Weights of a small transformer language model.
Size: width 768, 12 heads of 64, MLP 2048 SwiGLU, vocabulary 32768.
Architecture: rotary positions, no biases in attention or MLP.
Training: a variant of SOAP for these matrices, 881M tokens, 6720 steps.
Each number is 500 + 25 x the weight over its row's rms, rounded and kept within 0 to 999. Layers, rows and columns count from 0. Numbers have three digits each. The size before them is the row's rms in percent of the matrix's.

# layer 9 attention query, 768x768, rms 0.0225, rows 0-49, columns 128-191
072:472465508495516530492465510492513468488502515505471490490541447509535460492471449469515524508542485537517497513514525539516468454527517514499496504462438513493536485466500503533508503499490510
073:514490471458493516546445505520515521473511494499508488526472510482456432495515485563498504502484516461485521499499479535494521491482466489495490512517535496502488509493474517467548456549461493
077:490512514480471507534479518472508496503463514523506489499460495514481506476492496489528509543538513469483482468464515536530530502457547458514493518506469465525510493501480570468499496495476499
076:538496512478508493504466517505467479532498493468506510533477481493486491513514501447487467500445429536490510457502529470502515530493491475480521510516477443504471485541509486491491519491493496
079:493513496511488493489471486479497494491483453474503501495463528518516502504540494520508524519480483473512444522465471492518491521494514499541501499513462504484488460526498441496510539556461504
082:493502530498481530494461464524494467531464519527498482549490511486483477456497517483475473554486497498498510532484495490507500481481497546502563520512474496476488468548490518447510509486495513
077:499466499497484467543501499498474511464505524477491524497499502494493527546517525505511483472501486498538486467499555516493483506552479522510490489469479461496480536450494456484466493495502551
080:491476470520509494477447504455506469514508514513506508510551543547467490501497521494492529525507500506509469506504495471523467500474526481472519525536515522499508526477498470490502503495505513
090:437510498534522486493507498510484467487484484509497466465516507510468507474533540489533501519491504528491481515473489461477493493486488477451536519488458495491541500502518552514508474485501528
088:484498455500525528520473539511505464494474495526477477491477494454498474520497483511504496530508489468515479468471529510478506489530502498475506487538507498473482501539522495491489506519489463
088:502477510550454478472476471512507512535463494502480513508484486459496530492446538517519502474516498535493469532504536501542518503494466524480515503488504518450523506494488495529499464525530499
090:492490513556469483483513478488472523517491489490453523481495519496440474501502501501497503534506450510491488532499479490506530477498490506486507496532510501467520554485469501524502500503472482
093:469524474461514552466485538476533481492497485491479469501476515498471526537507514469502533474489502489501518493479528491461519475496516489484490497455497524506499472497475531468458509516471471
087:510549487525482526506504469481504492446428466542481460508495490486494492473523490497479466521466513505527526478485468506449501499488512471507462526494448538479508486486542487500547497520462487
097:494506516506530564524508452501509483484508488517522470507511537479481494540536520479549527527524496469506552458514465487510502495451468481515484477524521533488498457529509520514507555546473513
097:567553491500506495510491516500499489504512496480550487487556485532492472460479527509457491491498547490494545438520520537476500454498488519531480510511504503498544487441554498484485496496476508
092:467492472452471500488531479517520533475490533492504529476460509504519513555522511491500510526517460491502537535469481462517497501517475548524498469488488513491494468479501465478480524489480539
100:469542472531473538445470558496476485490485471528460492544482540501511526464483543530517564478487511487466493494487509469474503484466500495505494473521493502491468495491525487487520444521474527
103:500528519495481512516560540473489431532489494512520491493495463527514476495509502523459501513471515562481472470500477462495509514515485475502507523507453498504462472487522531524519499563504498
104:491531489460525533517507481525519497496548488498461471485498483521499520486478511479506470464507491562515539487491543488487444544486506485504492464487490458495482494502546507528477472528515494
106:492455509495470538486471516500506508513482482523485480485515455476519499513520489473491522557493513499461492486482503485447470477524534495467542511523436471508548495522478529496480493533523508
114:490493469514505523478515484460497444507493486457508528454501512471468493492499466486551478504504519431473512511537507487499530496508506486493546524493538511492507497505508471515495546464496512
116:499522524474488472500514523497494522490531465505516487512482506500534489461451539482508482474495525467503519474461475516532497526478520481485563487503500476516492476511555544506430529592451496
108:543493476490490503514521520537497447491539520495499510483482499504446443489540485526489503515536473530501453502512511547501517544498459518515477503490510504455495506508527496520461502493548478
112:506479481524532489512492499501542509483513487483482492495526480520484509519492490510520456491458507468559564503532477469476457507507505457520472538478508506549494504518509497521565497526542492
114:494453521522503513489480510472492475513486482511483466489506487466444479535543516517511432490453486494524480540496473509512470498500520472491567497489502522511564518498509538496483482491470450
114:517466521522529515491471535538556530497465488519511493515484519552443482522453499488452483486490478504529508528531525464523502516487507517449466472454528484510514496477496495510499504531499523
115:492511483531489485489491469545473496527481521520461479485479531482451522529436508462484502510495470484508454528515453553467547524463488499493508489524507499484513492512474471545493523447480467
112:531524507495485529487479519502535486519483454531534526502479491518502515461504514503503458477519530495493464432508533561490531511504577474501486465512476446500448503476500513548514489534460556
108:476484476487517513504491507478491493488482492519490505453513484473460480489526501517468510476528537534501468466461547463475528491504510505542542524493494491489504488518507483504477495473516513
110:504490468518473544518488489489481480516508525506482520535554457479511481513499483487518513485462458521480476475535511521540479467488487509520460495470509470493493524542499492468501464516461477
106:456487496492505481472469531504484518529521491503486567495484470464510534468534504489501496512518499521523514516465505463515477512553495547524483530504496517526481516470510478517511471463507483
075:524516530526492535480526482488501493466477489491449478506514441485485489540466482477502490484493504527505502483487514542479460499536440495465485525514535488526497540497503548495535470503499543
073:473524533520507468548486522519519485496456478510510474509506472529486500541474484524483509480517490530497494511487513479480469511484491487459500499459462480484504506537498528547465486512493490
074:513464458473529452466530480474495497467501520516518489541513501513508493508527450536534485539556474488510515464497515494513479494507471526494497490548464504491545469473497495463482477493501500
076:547517505510505470495520530547503483442505482488482497545497508503537558485546527488463509503461468502437542485496523505568515481486486503512504489515500499516486524502517510509517497505453471
078:472537441486523480536524475503494500515545539513496479460491441474485509566467495500520470514496479503537470516494503510506533501476489523529501510503521502487472505486483506506497525511465523
080:520527509500480503446495506498550437498503472535511495459490507530503469477496541534471505497509489457493510515489518492523484457512462514471508472497511506540511526515469473450529460536532453
087:509493502510515519498471509474496532508517506500473526508499514485473515535482486495518502469515494532509528509518480475456479512511479512536508474513513498479478454498497517489485462540510490
085:503489465496486485501505455455474552524482497482514483483486482486498515538496526488485537496555521526539468503478453476510504508516561514520508495524527510491482490524511470559501498468514469
081:475524457507530506549486475486475467495503482481497545511516534495469501478514502493511452502511462466487490505473504474516494477482507507428505543525502502519516520497494465506501543524483464
080:508484508498521483479529504483528474485481534515460513507465523494515432473487510445478517517513504484496503520555522498503509451515506533499513469508520500498490510485519487491434450466512512
092:483498484482486553468476531480483493475514512488517440511462523484500501524537477503466523509491506516517526514453503466468467507500502511533475479507448508495524529525529599504546505504441488
091:517507472469516486550546428493442478535535493484525549482462494478526485499507515502478475517513527492469492474535551514510490452548514499506491522473469530510507492509531473499480497517540477
089:499505509479486515487474501499446481487467500519512512484449480471464486515544470443520507508533480509519518511497469483456509503494469508509496518508520531514525506488489499471508494474481540
083:514493479481500458501500483483521483523484502494477496495521501472490505485473532553488511494527474473481520472486532525523523496486475458490515461462527523498444474466487502467515534497577499
093:481541478468522530475497517452474472502544540511480520464510519514476511509501515538460482463529495492464488421495509470478451486447490457481465486490511536514494504490532536500467539485455508
092:535520475529497502487561529434498454492513522503501466535519498492492488515580526474519493554475490529535532481521462494499500464515482477509479475454481496496466527555529523492540507467508511
103:488499520547523495498503505513467471530502469533481505500502471487485495445451500437490454541496501493474498485511470534527511460550502457520514511491474480527487502516504446412472484484533530
098:512513491494493470522472490513507533490478512497502509520447463490455487480541472529465504513452480497457496515478471522490529511485453558456506494450520511513488512479505488500552490518458521
# layer 9 attention key, 768x768, rms 0.0225, rows 0-49, columns 128-191
074:473496484475518489548492502511479505507514496536511518509480515457503496519499496505486494503527482523536495519475506496490557473505525489513474504519487478520476508543503514480524474501516496
070:462507491508499495498537491527537472540478525529527491475524487464478514522474502519512486476482522501529514487511539500541480501522486487500481479487522528525514482484499475527511511483523507
073:520504518465506497483512472535530494466462470481458483472524491499538474507489439467503520482494542467514506515465518508516533492514532479479482513488495468500544495528473480516468488479522436
075:484438493506488493512534506500558527544484504501481523480470495493509447540452497476533500471520509489498494524478522506527471495468503490539484503516436505516529457497505508495491534506472501
075:496528492528498527521483540537512498440497499527478493538521498507503544523507527531465532520486505492547525501501492529449506476472507486466561565507476513514513509509483482542529474552508495
079:525477481483511489563496505519516459472467465522517489505503481540489487471493468464532507520509536523476434467504477508509496536501491506510492512499529478522485562486500507512516486475524518
078:553481501511524512462514572503494452501482510519497551460470492483519483525496479443511487479508460492493466517475495519482530488543518491505523516454496539483506490464505497500499510492466536
083:520546524494509521494474525509528526458487474512514501513462549552514528510530524506515503463498461496497534507496536484494537526554534501533531510492509484534458489472537489494473473487478482
081:499504468459529472504455500503525509485496505476511535476515477522543513496498506474518498493546538481500523495547540485523501521532506479507494498472425482498519514528459499462503578489508511
088:494529457531487492507444512492469482522476474463480483461500509531470496525480464455520483518528478558495498520541476454482458505539471516487518512520487493507507553515524487503512502528488523
091:497494505533520483498537562489485486473529481473437482524528538489466532537494490521487511429503468471513524493501554516505502501543545523511493513484509473497503509528511542521443504532510478
097:477479449511556468497497466512522484553543524494511491469545458497526484445461547498495549546509543479572478489495459500444475503468507491481553554500504512502472509479492508464523498507520526
093:479499480508499442493480461502472528524447505492516462468509481455484477452501419502488554534535516479530503499496497494507471481496460515495509482503466463513468519520491495501519522523499517
085:470479517525528504508503469510482506505526497480533511458446480477456493497528447504487513505465510506512508524506476505463533512511549535486499504508480473499520522536477499494519551443518506
105:527490523504523510466475496509515482473489485533453465539486542513484504520542516531487478481448469535468522513467518506509518520526476521511495509498487569506502521493442458506516492529468501
097:501505489543515533477465454512445506501490474509535457540476536513480494511474468484483516533484484475476467448455529452493492518527520461513543496493514520522501527484535452539494455511473508
102:502495518477469489467497479499520518500512521502484499526446483465533495547504516512483485440473490493493480520481531500548538521510486483475532495462508518525522502465455534541480493464517505
102:511484427478491465477460498492496507506477486525528526510528509512511490485513513496500502530521526485531503518489474486529482551486523543546461518501457447502475520461446505507567479492491491
107:443487507512482482525553521537486501490559476548528477544525528508506517515489496509511445510498472516521525527494471517487504517513470526484489527503502535510484492531491472490498521537486521
111:486545495467503515493513506501526556497501512461500468528484482474536504507475506455477536525492512512514532513498493501513482482518493523496473482517529473505483515525481539555486497454465447
111:520523508532492493479517491520468464490528522508438500505545506477448511498522516516492516526513503497518517490486485512531469495496530508513543500492460490510500501498502525469518490534509527
118:469502474470458510505485521457544469505479517492508494539503526512536489515494489500535460495512514504503466521451532494564523482487455501493487495528460479523547484493484502534580531498489474
111:504470554490532521501485501537511454494483463464487486509485466535506483516484525483493485525505505488507526491516479502512495506477490473469517559521482503521511523534536489450483520483412503
117:553510478485488496491499504513498524462545519485522511513493511533519518502539513491492502506468484519506472553507467496465515527494529536471518490509462507489542518515516518477478489517542464
119:545468530518480537485515512499526508517467512506505513496427481468481522460493496514497492486497482507489522550547517511505533529515543497487497508459471504511445482541476485481554500534509472
121:536515536510490508497508483544462517524481481498502480467525451494500475459506523495501496487475467549476477489462505498506474526508494472558500479486538489538529521492488452500556487478467483
115:514492488477490437480447489496490489487481511461475507538515479510493485530510506526510500450470534505502511510481482456512523517526495475525507511494519454505485551521530507482542493519496452
115:466508461453512484506454492496506545517484460544490464482472525512504524508480491496486500488507466527532473484446502522487451528467500502484504453483464482519533527506493480529525481545457498
118:522520532493477467501472513527500471519477459542525506460502477498527550508502474490493487508507505527524518482491480501562523486484507472492516516470494503511498483463482511499504505454532497
122:528481471496490478498492507468505511519471494506543486487470505477523523473513475460509508491487528483485461481539474483485493462511486466529514470517536455497517479509534506472500495504458559
112:513497462495489486509549503496512486511475506462518510486496479470473471552528507479465532496500517515476518473506482515502507531500526486510483502516500492506505472550488505506514482489498490
120:534520471539497512488548498512505506493499516545508540501461523542463516516498509515554522482476524512479535527492528441506481510507483474517483517489458455487497531528565500517474471489513490
070:525482465480492485449512517508518522469524541448552501499476507495511516469490459474518479491504494538455482494486516502530524523500506532487489507519537544473495499517487467504474485500499497
074:526499524511473505526468485526459523508501493497502512462461503521516507489539568484487512495497536530486523520515509490509438506530500530508496544529492478542524503531443485464493522506492481
074:481494538482495482507479472532548486462471560524486500490468455525516520473503544502489509467480510511494471502476508526491501498493489483505491546483500533489523528493530509515496462481479518
073:464532486477510494546581475541510462522492428491502463497516462540473496487469492494486482515478546472464452506489495526477469544506459501504507508487518481519526499487493488504534480506517481
076:546473475527466488473487453511467514545497487505442493511503536452510486512533517528536504484482468487469504500485446462505502509523487505497503521517542519510505434526468484499525456509501485
074:522504472493484492519483525513509507449506512477510539519510490493506501468437521450500491555508516528498527502474527467504486468496504521477506487506497523493500502479523489512518500505490484
079:525488508538461530491494507499495495520563495495492505474548473477555560534549499535521502506503471459508509519465521501461514494497530537449497538474469493478485494510508509515473452499499528
076:506505485477538516441481462461503445539499495474518470481482511519471472521523496497469470476518479470512506494517506473511524503523516472517527519514493503468529479487505488478490448498495487
086:508499492538496503492478535510511470533517519506480464516547499511504500513500506482515483493521507544555507509523463512503506517500496482488519497470495514531506509524480458502513524505477497
082:546499518523511497512502539500536495478505517487458513555463505455536509500489482491539488493457477466497510518525500462470524463506486521469520503487526517442520492473506522475503537467535519
085:505482487499460493521474439490515532471521480500517519458493510497465527463460438508508509479475550474509507526512454542452511499452513515511532512488552484470516490495473466522520540507510500
093:504497514523477486503473524496500505502504512516449486510472539471517492515504476485518453456454506531471535552519493478504504461484503522522526451462494508483523487442481497529486533511474543
089:463525512483501513481515494462515553516477496519503500464500499495506486492507473510527504536519510506492504537463495551494484486499496545469498511522472505506496503506497503497478554546539482
093:504467547494507497510528515487543480495493489502507462497503505506518459515508416463515475480493471508501568526501547533459465458478468486513489476532490509491490491509496507484505500512493489
096:520485496473513463538470497508522477494504451485519504512495478498506500480484497480496469500502494482522499492513471467502524464479457492464529515506521473497552513550517537450515516447483517
095:494576467493510545532484533517499515478538516520504507486504528481482491509509496496531487480476492497488560547486513548504504467488528486482548499477502560516516522480482439470501531538470516
103:495508529503544509476478496466520523500543503504505486512445567470499453525522505473492518464468519478488523506503499513517513527528485514501493515488494508475530487496470492534472499516471473
107:510505494502475515504492485495479491513520499502484502494512532519558469459511513553498518481519472474516490452454476499500506525530473523535481506514473514493446502524530511461528446501525514